From a checkpoint of a small transformer trained on Wikipedia.
Size: width 320, MLP 1280 tanh GELU, vocabulary 8192, 17.6M parameters.
Training: a variant of SOAP for these matrices, 546M tokens, 4164 steps.
Each number is 200 + 30 x the weight over the matrix's rms, rounded and kept within 0 to 999. Layers, rows and columns count from 0.

# up: layer 4 MLP up, 1280x320, rms 0.105, rows 1250-1279, columns 240-319
# down: layer 4 MLP down (transposed), 1280x320, rms 0.103, rows 1250-1279, columns 240-319
up1250,212,222,237,232,205,135,160,285,169,226,205,221,243,206,254,158,194,139,194,208,195,158,184,218,156,159,183,181,247,212,212,155,197,227,160,173,254,169,193,206,259,232,245,169,203,171,193,193,179,117,160,222,276,186,209,216,224,249,245,215,153,203,175,183,231,199,150,254,202,186,215,203,222,263,170,164,203,156,188,202
down1250,201,206,189,199,204,213,197,192,173,198,223,182,196,252,153,203,138,226,179,156,207,197,256,202,176,275,198,217,169,205,154,252,161,203,160,222,214,208,189,154,128,159,167,187,141,225,212,174,214,224,223,272,175,241,180,208,200,225,168,149,224,181,222,185,213,189,209,186,206,217,230,272,243,150,169,204,199,211,245,236
up1251,198,183,187,223,210,173,225,274,129,226,211,211,193,247,224,197,216,184,180,197,165,237,255,181,217,196,173,190,214,148,199,198,212,207,155,217,175,191,179,186,186,208,196,207,212,225,174,227,192,137,199,201,207,167,179,163,242,193,212,169,175,268,237,178,121,185,211,178,207,218,288,217,187,134,182,155,227,142,259,143
down1251,195,242,154,175,188,203,157,210,176,168,198,148,195,129,222,189,197,111,244,185,242,207,209,248,164,203,220,208,197,242,222,226,215,215,201,207,224,209,203,181,189,174,204,230,173,191,226,214,238,110,212,220,200,209,226,218,157,155,244,278,160,182,190,267,180,161,186,182,198,163,190,204,221,239,161,268,172,220,220,208
up1252,205,222,167,162,226,195,183,224,224,162,180,220,241,146,186,229,218,203,260,260,237,151,226,178,223,215,198,183,209,233,249,205,195,221,208,206,179,184,197,143,222,214,224,140,188,199,201,184,157,157,243,229,182,153,194,223,188,182,176,170,212,219,216,227,188,221,223,216,187,204,223,152,193,210,171,175,241,231,225,188
down1252,228,225,238,192,226,183,225,185,227,190,228,230,204,239,181,165,183,169,185,176,192,186,164,171,202,221,187,159,197,206,192,199,199,224,221,206,190,204,186,135,218,191,163,207,214,203,191,213,175,207,162,173,177,249,164,226,223,242,243,178,208,199,228,195,191,218,186,201,199,203,202,270,214,183,242,172,190,168,222,163
up1253,224,214,224,210,199,212,175,217,192,218,201,213,238,172,181,153,231,152,191,211,187,171,247,249,199,208,178,242,165,209,237,201,161,182,185,193,202,224,180,194,171,196,213,227,262,199,208,212,178,236,191,214,186,199,213,190,255,203,207,165,232,175,163,224,246,201,155,228,209,178,216,187,181,174,220,203,249,251,154,188
down1253,173,210,202,180,183,233,168,209,174,206,235,161,152,161,156,203,216,174,182,215,204,189,165,175,246,215,212,194,194,194,184,233,221,226,195,183,297,171,235,183,203,240,192,179,175,198,194,228,195,248,188,188,192,195,235,223,173,230,215,255,220,189,200,195,172,231,193,226,247,173,172,217,216,187,174,204,190,236,168,161
up1254,259,198,156,206,212,227,180,229,255,225,250,272,192,218,289,151,226,199,184,184,187,199,98,245,209,230,267,204,236,214,216,162,264,207,128,206,219,150,228,180,216,192,196,225,219,199,213,223,220,156,183,192,161,171,165,130,203,260,227,211,223,191,222,236,236,222,211,221,241,185,204,208,218,203,263,157,199,172,194,157
down1254,245,177,228,182,189,199,211,156,145,229,201,166,173,144,223,233,196,213,200,161,176,206,226,193,209,183,162,147,180,213,207,247,195,181,240,194,231,247,174,200,197,153,174,184,159,248,213,218,180,220,194,201,221,184,182,214,196,190,204,184,269,212,216,155,224,193,188,185,175,209,227,159,202,225,193,219,203,243,209,225
up1255,152,169,187,221,202,164,245,173,177,235,213,220,210,204,233,192,224,247,226,243,260,169,232,218,200,215,149,212,190,153,218,174,176,254,204,181,188,227,245,162,220,210,211,196,224,218,197,216,198,202,181,234,168,146,142,224,196,219,169,182,225,221,215,266,241,215,216,188,157,161,200,195,147,177,223,191,179,233,189,170
down1255,189,220,222,159,145,136,187,209,173,180,206,174,198,203,152,131,201,225,172,189,242,102,155,220,170,172,226,241,163,216,212,204,182,179,195,204,212,215,205,217,187,237,191,205,217,214,208,177,209,176,181,166,201,201,211,218,238,215,237,194,256,152,170,175,158,226,158,204,195,214,260,196,205,162,202,208,186,191,232,197
up1256,190,176,189,179,199,195,227,204,248,177,230,183,167,260,209,282,224,175,167,199,151,229,176,183,199,170,224,211,191,195,246,216,225,148,203,164,134,268,271,209,227,257,184,178,211,170,218,250,225,213,144,227,216,174,228,187,193,265,199,197,188,235,225,236,173,226,241,172,177,217,235,216,229,217,180,115,220,166,186,176
down1256,191,233,194,190,228,170,195,162,162,172,209,189,244,225,195,123,185,180,229,214,204,262,186,226,167,230,167,211,202,192,172,199,178,178,187,183,193,168,158,202,156,142,172,189,203,185,167,219,214,177,206,238,200,133,171,194,212,194,232,173,214,197,193,179,245,180,226,193,198,156,208,185,202,189,257,234,257,256,158,181
up1257,200,211,246,135,247,187,211,209,171,159,155,221,208,185,139,241,206,204,264,263,192,190,203,161,204,241,144,187,198,207,207,176,200,218,187,184,192,221,197,232,233,168,158,154,205,186,205,244,192,208,197,191,250,198,223,213,153,226,196,179,255,200,198,174,217,214,168,161,225,163,159,210,248,172,188,179,255,198,141,256
down1257,213,199,198,242,168,193,197,237,213,195,220,221,196,236,220,194,156,238,118,203,141,192,187,188,227,197,232,161,187,214,175,177,206,195,213,234,172,146,173,233,234,241,181,227,205,164,206,154,269,202,199,213,140,157,227,184,194,185,217,170,208,215,207,196,175,204,207,222,177,249,215,168,197,200,245,230,221,269,219,176
up1258,213,193,192,255,136,200,209,200,192,184,240,244,226,211,157,220,209,209,212,144,278,179,205,229,190,222,218,188,188,169,191,181,218,183,210,198,194,218,244,180,135,175,263,206,204,210,151,222,181,169,216,210,212,220,164,240,213,173,209,237,203,190,188,184,228,150,228,169,132,177,170,255,160,239,178,173,249,223,141,165
down1258,190,176,220,247,197,163,193,245,202,194,191,266,192,225,256,198,130,215,200,208,196,181,204,160,197,145,225,231,196,256,204,257,224,141,251,176,157,208,200,182,209,192,190,207,201,175,292,205,202,248,177,107,133,201,246,200,214,256,196,180,176,237,195,236,205,198,189,226,171,260,160,198,225,279,224,218,204,213,195,176
up1259,224,183,216,192,177,178,194,197,148,172,232,182,255,173,227,149,192,270,178,202,240,174,177,192,192,160,207,200,247,205,226,177,164,191,170,172,197,210,199,159,231,184,197,158,166,160,215,262,183,191,239,183,206,201,215,155,248,209,206,171,182,185,216,208,189,192,183,206,182,265,192,198,179,223,226,216,176,179,201,162
down1259,166,213,177,176,222,231,224,213,212,191,154,213,187,217,182,212,182,168,220,140,152,164,211,176,177,201,195,213,210,200,223,223,187,238,208,221,175,220,185,219,172,188,204,165,254,212,178,188,211,274,170,174,195,207,192,213,150,173,196,197,201,253,190,187,173,234,239,200,189,134,245,257,247,176,169,179,181,176,201,202
up1260,200,188,206,190,161,165,191,240,186,155,239,188,155,199,213,205,196,212,154,181,185,161,220,179,210,229,224,150,191,261,186,176,222,226,207,241,193,239,137,231,139,219,192,218,236,207,159,261,223,198,173,202,172,215,203,263,163,201,123,144,188,247,112,195,194,177,206,240,203,208,205,262,196,184,154,155,218,189,211,226
down1260,170,167,191,153,192,164,180,173,139,209,224,228,223,181,245,233,185,239,206,212,196,221,209,229,225,210,180,191,137,211,211,251,222,229,208,204,229,209,192,184,191,201,209,255,241,272,256,109,227,240,232,183,215,206,213,190,148,269,264,199,282,129,236,231,238,231,194,234,190,241,242,184,208,281,280,220,149,203,190,201
up1261,225,291,152,218,111,174,174,169,204,241,222,230,213,180,195,196,170,137,187,217,185,159,192,222,184,184,179,181,189,182,230,179,202,131,204,140,141,274,201,196,190,178,257,206,239,210,204,230,199,185,240,223,251,161,208,245,239,179,190,236,255,190,262,190,187,219,140,201,162,179,195,132,264,183,261,176,246,215,208,238
down1261,240,227,198,239,223,226,223,215,189,181,182,178,203,228,190,200,206,199,246,182,158,225,214,226,246,162,178,230,131,189,171,187,275,189,202,197,169,175,164,212,146,237,216,188,203,208,203,229,154,201,230,187,226,227,202,180,177,223,168,199,226,197,147,240,181,177,216,233,261,215,257,114,183,208,195,187,171,183,237,244
up1262,200,203,172,227,180,239,215,239,242,190,210,210,231,210,175,197,132,143,180,181,210,187,247,218,228,158,192,236,197,202,192,213,193,231,175,204,155,185,235,164,155,172,275,210,230,170,182,166,201,175,208,214,216,232,181,133,164,186,198,145,133,209,212,169,208,239,223,278,158,192,198,246,205,165,177,256,160,164,218,232
down1262,223,223,197,163,163,163,239,196,231,165,180,146,188,155,221,202,169,206,179,235,196,235,167,193,175,170,159,257,218,192,228,122,172,192,205,209,206,204,213,178,265,226,199,191,209,232,186,253,161,219,209,198,197,225,209,224,220,187,175,202,184,211,224,209,172,158,191,224,209,233,186,197,206,203,210,211,195,216,231,214
up1263,290,165,109,175,195,205,223,217,196,211,225,189,147,169,188,176,174,205,211,204,259,200,223,211,232,179,211,211,238,234,145,219,198,187,210,190,226,166,165,161,196,175,191,159,159,127,247,199,206,207,195,127,195,177,192,158,167,216,199,218,156,241,138,210,208,252,180,158,190,145,236,187,232,223,245,157,271,228,177,194
down1263,120,197,210,236,190,142,192,257,191,194,199,227,179,192,209,157,200,160,202,235,166,222,176,199,195,139,246,207,172,192,189,262,212,173,198,187,154,244,229,226,224,212,212,237,225,167,215,170,192,153,182,208,174,165,172,190,206,165,193,173,185,134,188,216,191,199,193,190,190,207,217,148,161,221,145,207,159,180,183,242
up1264,206,215,194,206,215,210,212,250,145,179,163,205,201,181,167,220,178,178,223,188,210,191,186,154,206,219,181,199,222,172,203,222,209,193,209,189,209,185,224,194,231,180,178,199,231,182,136,209,206,225,229,233,223,170,187,205,192,211,199,201,221,223,205,186,220,185,226,174,190,214,159,195,153,167,208,192,236,178,160,173
down1264,255,184,205,236,103,170,207,163,215,248,237,190,192,202,161,206,186,238,189,244,191,201,220,219,164,160,175,221,219,178,211,227,190,204,203,198,131,207,238,210,193,200,208,188,195,216,186,205,216,220,234,203,195,195,216,211,217,193,236,172,176,161,179,234,179,211,201,153,197,210,167,211,219,202,247,221,168,202,196,213
up1265,192,205,234,164,205,204,168,144,221,221,167,154,190,146,237,219,161,183,191,170,226,224,236,231,178,175,206,166,220,181,193,257,208,196,199,211,179,189,194,186,213,138,139,209,221,202,240,151,135,236,192,214,199,164,157,185,238,198,185,160,199,244,203,222,180,171,243,237,205,195,182,196,175,216,236,181,223,225,225,221
down1265,208,175,160,231,157,206,225,209,190,170,156,220,185,223,204,163,209,185,174,229,258,170,265,220,137,217,212,252,199,153,192,211,169,255,176,184,189,181,182,140,204,210,170,207,176,159,169,225,227,204,259,191,167,181,95,209,187,203,195,180,189,233,171,201,227,227,217,180,133,195,217,225,219,190,204,252,181,117,206,175
up1266,143,174,234,211,125,163,196,169,145,218,217,251,281,197,187,187,159,173,179,208,185,115,156,204,179,182,263,225,222,148,203,210,181,224,197,153,226,200,185,144,192,217,264,246,194,265,210,215,157,208,136,183,227,170,240,194,203,162,192,207,211,203,143,211,221,191,226,209,179,186,178,192,237,200,202,210,193,184,231,195
down1266,246,205,157,201,201,245,218,215,221,232,168,210,195,190,218,207,203,247,209,169,187,239,193,220,228,186,135,199,179,192,236,185,194,160,145,202,196,251,149,238,246,190,151,160,224,217,249,264,242,225,224,239,207,227,152,203,210,238,187,214,169,245,212,184,169,169,167,251,129,205,221,200,147,155,150,263,141,165,193,167
up1267,178,208,162,162,197,208,221,191,131,171,217,171,158,239,144,182,203,214,179,218,158,245,244,152,172,269,232,189,231,222,227,186,198,216,223,146,207,213,193,190,197,177,166,225,200,209,217,167,195,191,203,224,220,194,205,180,253,233,243,217,196,175,235,168,180,186,156,196,203,245,231,170,199,204,207,155,204,246,216,197
down1267,195,185,198,191,149,177,236,192,198,223,208,209,254,216,258,184,176,171,149,184,185,204,180,190,205,220,198,175,140,166,197,206,185,204,181,229,189,195,192,200,221,259,205,202,183,154,239,165,173,170,216,194,210,188,226,185,219,188,218,196,167,175,237,244,186,226,234,223,157,179,198,174,145,228,205,183,206,216,258,176
up1268,155,172,168,193,166,247,237,168,180,238,196,163,199,191,163,261,251,137,254,191,182,160,209,175,229,180,203,171,179,210,189,181,228,218,232,196,161,198,188,227,147,207,215,215,223,155,142,226,206,176,181,204,174,278,157,189,232,219,199,214,138,241,179,181,234,279,166,218,223,225,229,223,184,212,175,226,177,185,221,189
down1268,203,157,235,217,212,177,213,209,151,185,204,239,184,202,212,231,221,221,202,248,194,199,169,197,179,213,206,150,211,163,190,182,135,224,178,186,229,201,166,157,225,169,190,182,149,202,207,202,177,225,214,252,156,139,189,157,201,186,172,220,232,215,217,236,197,201,234,213,191,231,210,191,217,184,169,179,197,167,173,220
up1269,202,199,214,209,181,214,240,209,185,221,164,233,182,142,232,243,217,127,140,180,172,195,209,227,239,235,247,206,197,216,258,192,248,213,212,204,190,200,189,193,205,180,232,221,237,153,214,225,231,218,200,165,225,177,248,266,207,169,217,258,231,241,184,186,205,168,181,180,229,234,199,218,152,192,174,176,163,195,179,164
down1269,204,180,176,176,166,200,209,199,215,169,223,178,169,219,196,185,154,208,180,195,161,212,168,168,205,162,174,253,198,178,171,231,184,179,204,200,236,231,231,193,199,206,191,181,191,227,153,170,208,203,214,202,225,229,171,178,145,265,213,180,214,192,211,180,223,208,232,246,216,152,141,197,218,261,233,227,168,235,271,196
up1270,188,264,224,222,165,218,225,194,159,183,152,221,229,214,220,183,204,197,134,161,217,203,199,178,204,174,189,166,219,191,210,166,176,230,243,179,213,180,214,126,225,198,201,181,212,122,202,250,257,163,236,176,196,191,210,152,189,256,145,274,185,142,245,238,219,197,194,204,194,201,219,216,227,208,182,242,208,195,296,199
down1270,219,137,253,153,222,180,196,189,196,175,193,251,200,255,206,169,193,189,214,203,200,209,183,178,228,229,195,246,181,168,197,178,207,180,205,231,220,196,238,187,197,188,191,248,185,289,219,176,170,205,180,188,195,171,207,187,248,180,158,203,250,195,183,179,204,203,197,198,189,160,212,141,172,225,192,181,165,210,220,207
up1271,194,177,199,177,228,168,177,212,243,214,211,201,223,224,175,203,254,191,184,205,215,224,195,211,222,222,220,207,211,222,206,182,241,222,197,198,204,227,223,213,223,172,194,225,153,228,183,207,178,184,220,188,222,244,190,189,212,188,164,195,176,198,220,213,172,217,155,197,186,270,113,209,211,224,192,166,148,135,271,167
down1271,137,185,167,221,210,230,188,199,224,140,172,218,192,162,214,193,208,184,222,212,219,184,172,267,219,209,191,173,211,219,179,239,139,242,217,225,193,172,244,182,179,229,215,163,178,235,228,168,195,199,174,208,194,225,166,235,213,213,169,201,184,192,173,186,163,177,179,211,200,223,239,181,193,171,178,153,178,197,167,209
up1272,201,269,174,159,173,168,178,262,201,184,209,212,192,163,200,202,218,211,180,193,196,178,199,185,219,195,207,199,243,200,162,162,215,188,234,232,147,200,170,154,217,213,183,234,164,129,202,207,179,206,213,231,203,205,182,189,181,247,191,250,203,213,187,219,177,216,186,189,230,226,198,196,167,232,168,201,180,254,178,207
down1272,193,147,223,193,265,225,209,211,245,219,179,258,190,190,206,210,150,225,188,245,177,238,222,182,199,207,215,233,125,235,198,224,217,259,214,199,221,182,251,203,157,227,167,201,199,247,226,148,168,226,175,140,202,218,224,198,193,131,270,156,135,231,217,241,197,265,146,228,226,229,222,190,233,218,161,182,187,183,211,204
up1273,205,215,231,173,205,205,214,199,223,229,213,194,154,177,252,252,207,273,194,240,163,156,197,271,195,158,136,186,230,194,151,216,207,232,193,214,208,168,174,194,193,217,149,214,196,201,257,181,212,209,177,183,220,208,200,256,163,182,249,148,201,227,195,226,223,193,182,230,156,202,130,205,154,201,198,245,189,165,198,171
down1273,139,166,221,184,201,210,211,135,234,164,163,209,281,176,130,209,179,169,203,174,209,169,192,179,251,212,250,258,174,157,192,163,215,204,232,226,203,215,239,207,189,168,238,227,174,181,247,217,254,213,195,155,138,240,192,191,220,211,200,222,178,252,185,176,186,214,179,208,160,260,216,236,233,210,161,199,184,226,207,195
up1274,236,241,224,180,198,238,175,239,190,210,177,212,207,194,201,143,186,251,194,246,182,208,219,210,197,128,198,187,210,206,186,225,150,140,188,281,186,212,241,195,204,216,178,200,248,143,182,230,228,172,189,202,238,212,135,218,196,198,129,149,282,232,200,167,186,161,247,227,238,251,189,209,217,182,203,155,178,208,204,186
down1274,148,175,245,215,166,170,190,207,223,248,210,178,212,152,161,267,205,180,186,211,222,208,195,234,202,194,225,256,177,148,185,202,224,231,226,183,242,178,195,235,175,176,232,164,178,264,175,233,169,209,187,160,172,153,207,193,201,221,231,261,190,242,174,187,208,204,217,145,179,217,197,182,161,159,176,226,217,191,190,172
up1275,146,151,229,239,196,166,203,142,230,170,218,190,220,200,198,245,200,216,224,204,289,229,223,294,202,190,151,182,185,194,160,170,182,188,185,203,185,164,233,164,228,271,192,214,199,208,196,98,166,227,177,162,176,152,203,180,211,221,203,206,167,172,214,269,218,204,292,180,176,210,195,138,212,207,229,124,194,164,240,190
down1275,191,218,204,207,198,172,243,250,183,180,197,212,201,180,194,199,175,146,142,185,177,163,201,134,209,206,218,257,178,222,156,236,191,196,208,224,182,214,155,222,184,221,160,171,277,204,183,273,216,205,160,267,184,204,222,200,231,245,165,232,232,194,211,178,199,199,164,195,261,218,198,236,173,209,164,193,208,237,200,192
up1276,227,141,219,239,234,238,204,192,148,178,185,201,174,167,200,241,223,186,147,205,191,175,193,195,243,221,201,229,236,181,156,166,138,214,160,160,190,207,169,205,214,185,182,222,206,170,234,219,145,191,199,242,209,194,218,226,214,225,235,227,182,224,257,210,266,219,213,201,196,169,180,171,170,201,205,162,226,207,169,226
down1276,167,199,173,192,152,219,186,174,226,263,230,226,205,160,205,182,204,188,199,156,213,238,179,221,194,190,246,214,194,188,194,166,228,171,252,238,122,174,251,221,210,236,200,198,190,249,238,254,256,273,228,193,189,178,182,204,258,162,232,212,172,247,182,199,188,245,187,248,223,253,174,178,208,219,190,186,204,231,165,225
up1277,211,170,231,175,214,217,181,213,202,211,206,212,224,194,169,194,233,161,187,214,148,155,250,183,217,229,222,184,180,178,186,188,235,183,213,173,228,223,165,214,192,243,276,171,178,227,228,172,191,207,220,234,236,227,226,252,206,207,210,146,217,173,187,174,237,214,188,194,177,226,220,191,197,224,191,217,137,278,175,173
down1277,134,145,163,189,202,176,139,197,249,191,200,193,139,157,227,203,119,213,175,219,215,214,189,190,187,182,162,176,215,206,189,225,223,225,135,229,199,206,220,164,152,176,168,193,247,251,205,220,194,200,222,181,211,205,225,171,211,218,186,226,116,236,218,180,205,208,228,219,252,217,138,173,142,212,194,194,202,193,223,235
up1278,209,194,246,222,267,236,156,190,166,210,222,244,195,209,210,186,184,163,173,195,172,166,209,198,249,221,204,161,191,204,204,220,242,197,180,169,203,187,139,178,229,172,225,165,227,159,181,153,196,186,158,144,221,255,219,204,187,169,193,165,220,192,216,213,206,166,209,224,187,184,188,160,150,210,215,230,197,240,191,211
down1278,210,223,265,199,177,210,255,189,218,199,210,151,219,221,197,255,181,260,217,191,224,206,172,172,160,209,204,246,185,154,178,236,134,136,162,222,205,190,219,219,234,228,209,215,202,222,194,215,186,193,199,191,201,182,212,202,205,218,176,193,185,266,200,216,159,182,193,174,179,208,204,199,197,186,222,184,254,190,213,174
up1279,205,240,220,250,180,202,221,177,172,162,201,222,233,227,194,196,159,203,184,189,217,132,196,214,153,193,238,160,208,204,190,194,229,207,201,190,169,233,204,168,241,243,187,216,204,170,111,250,209,196,167,240,212,204,166,254,153,180,100,251,186,181,215,220,233,245,164,191,179,235,179,170,200,170,217,255,249,161,217,182
down1279,232,169,169,186,205,181,153,238,196,187,196,204,174,213,195,176,193,216,175,227,220,266,225,208,192,242,172,182,195,179,188,154,217,150,199,162,175,184,170,222,171,169,188,177,170,209,226,163,183,223,190,218,190,178,221,189,233,203,221,178,180,197,196,218,196,153,231,188,197,217,212,214,181,245,136,148,179,199,210,204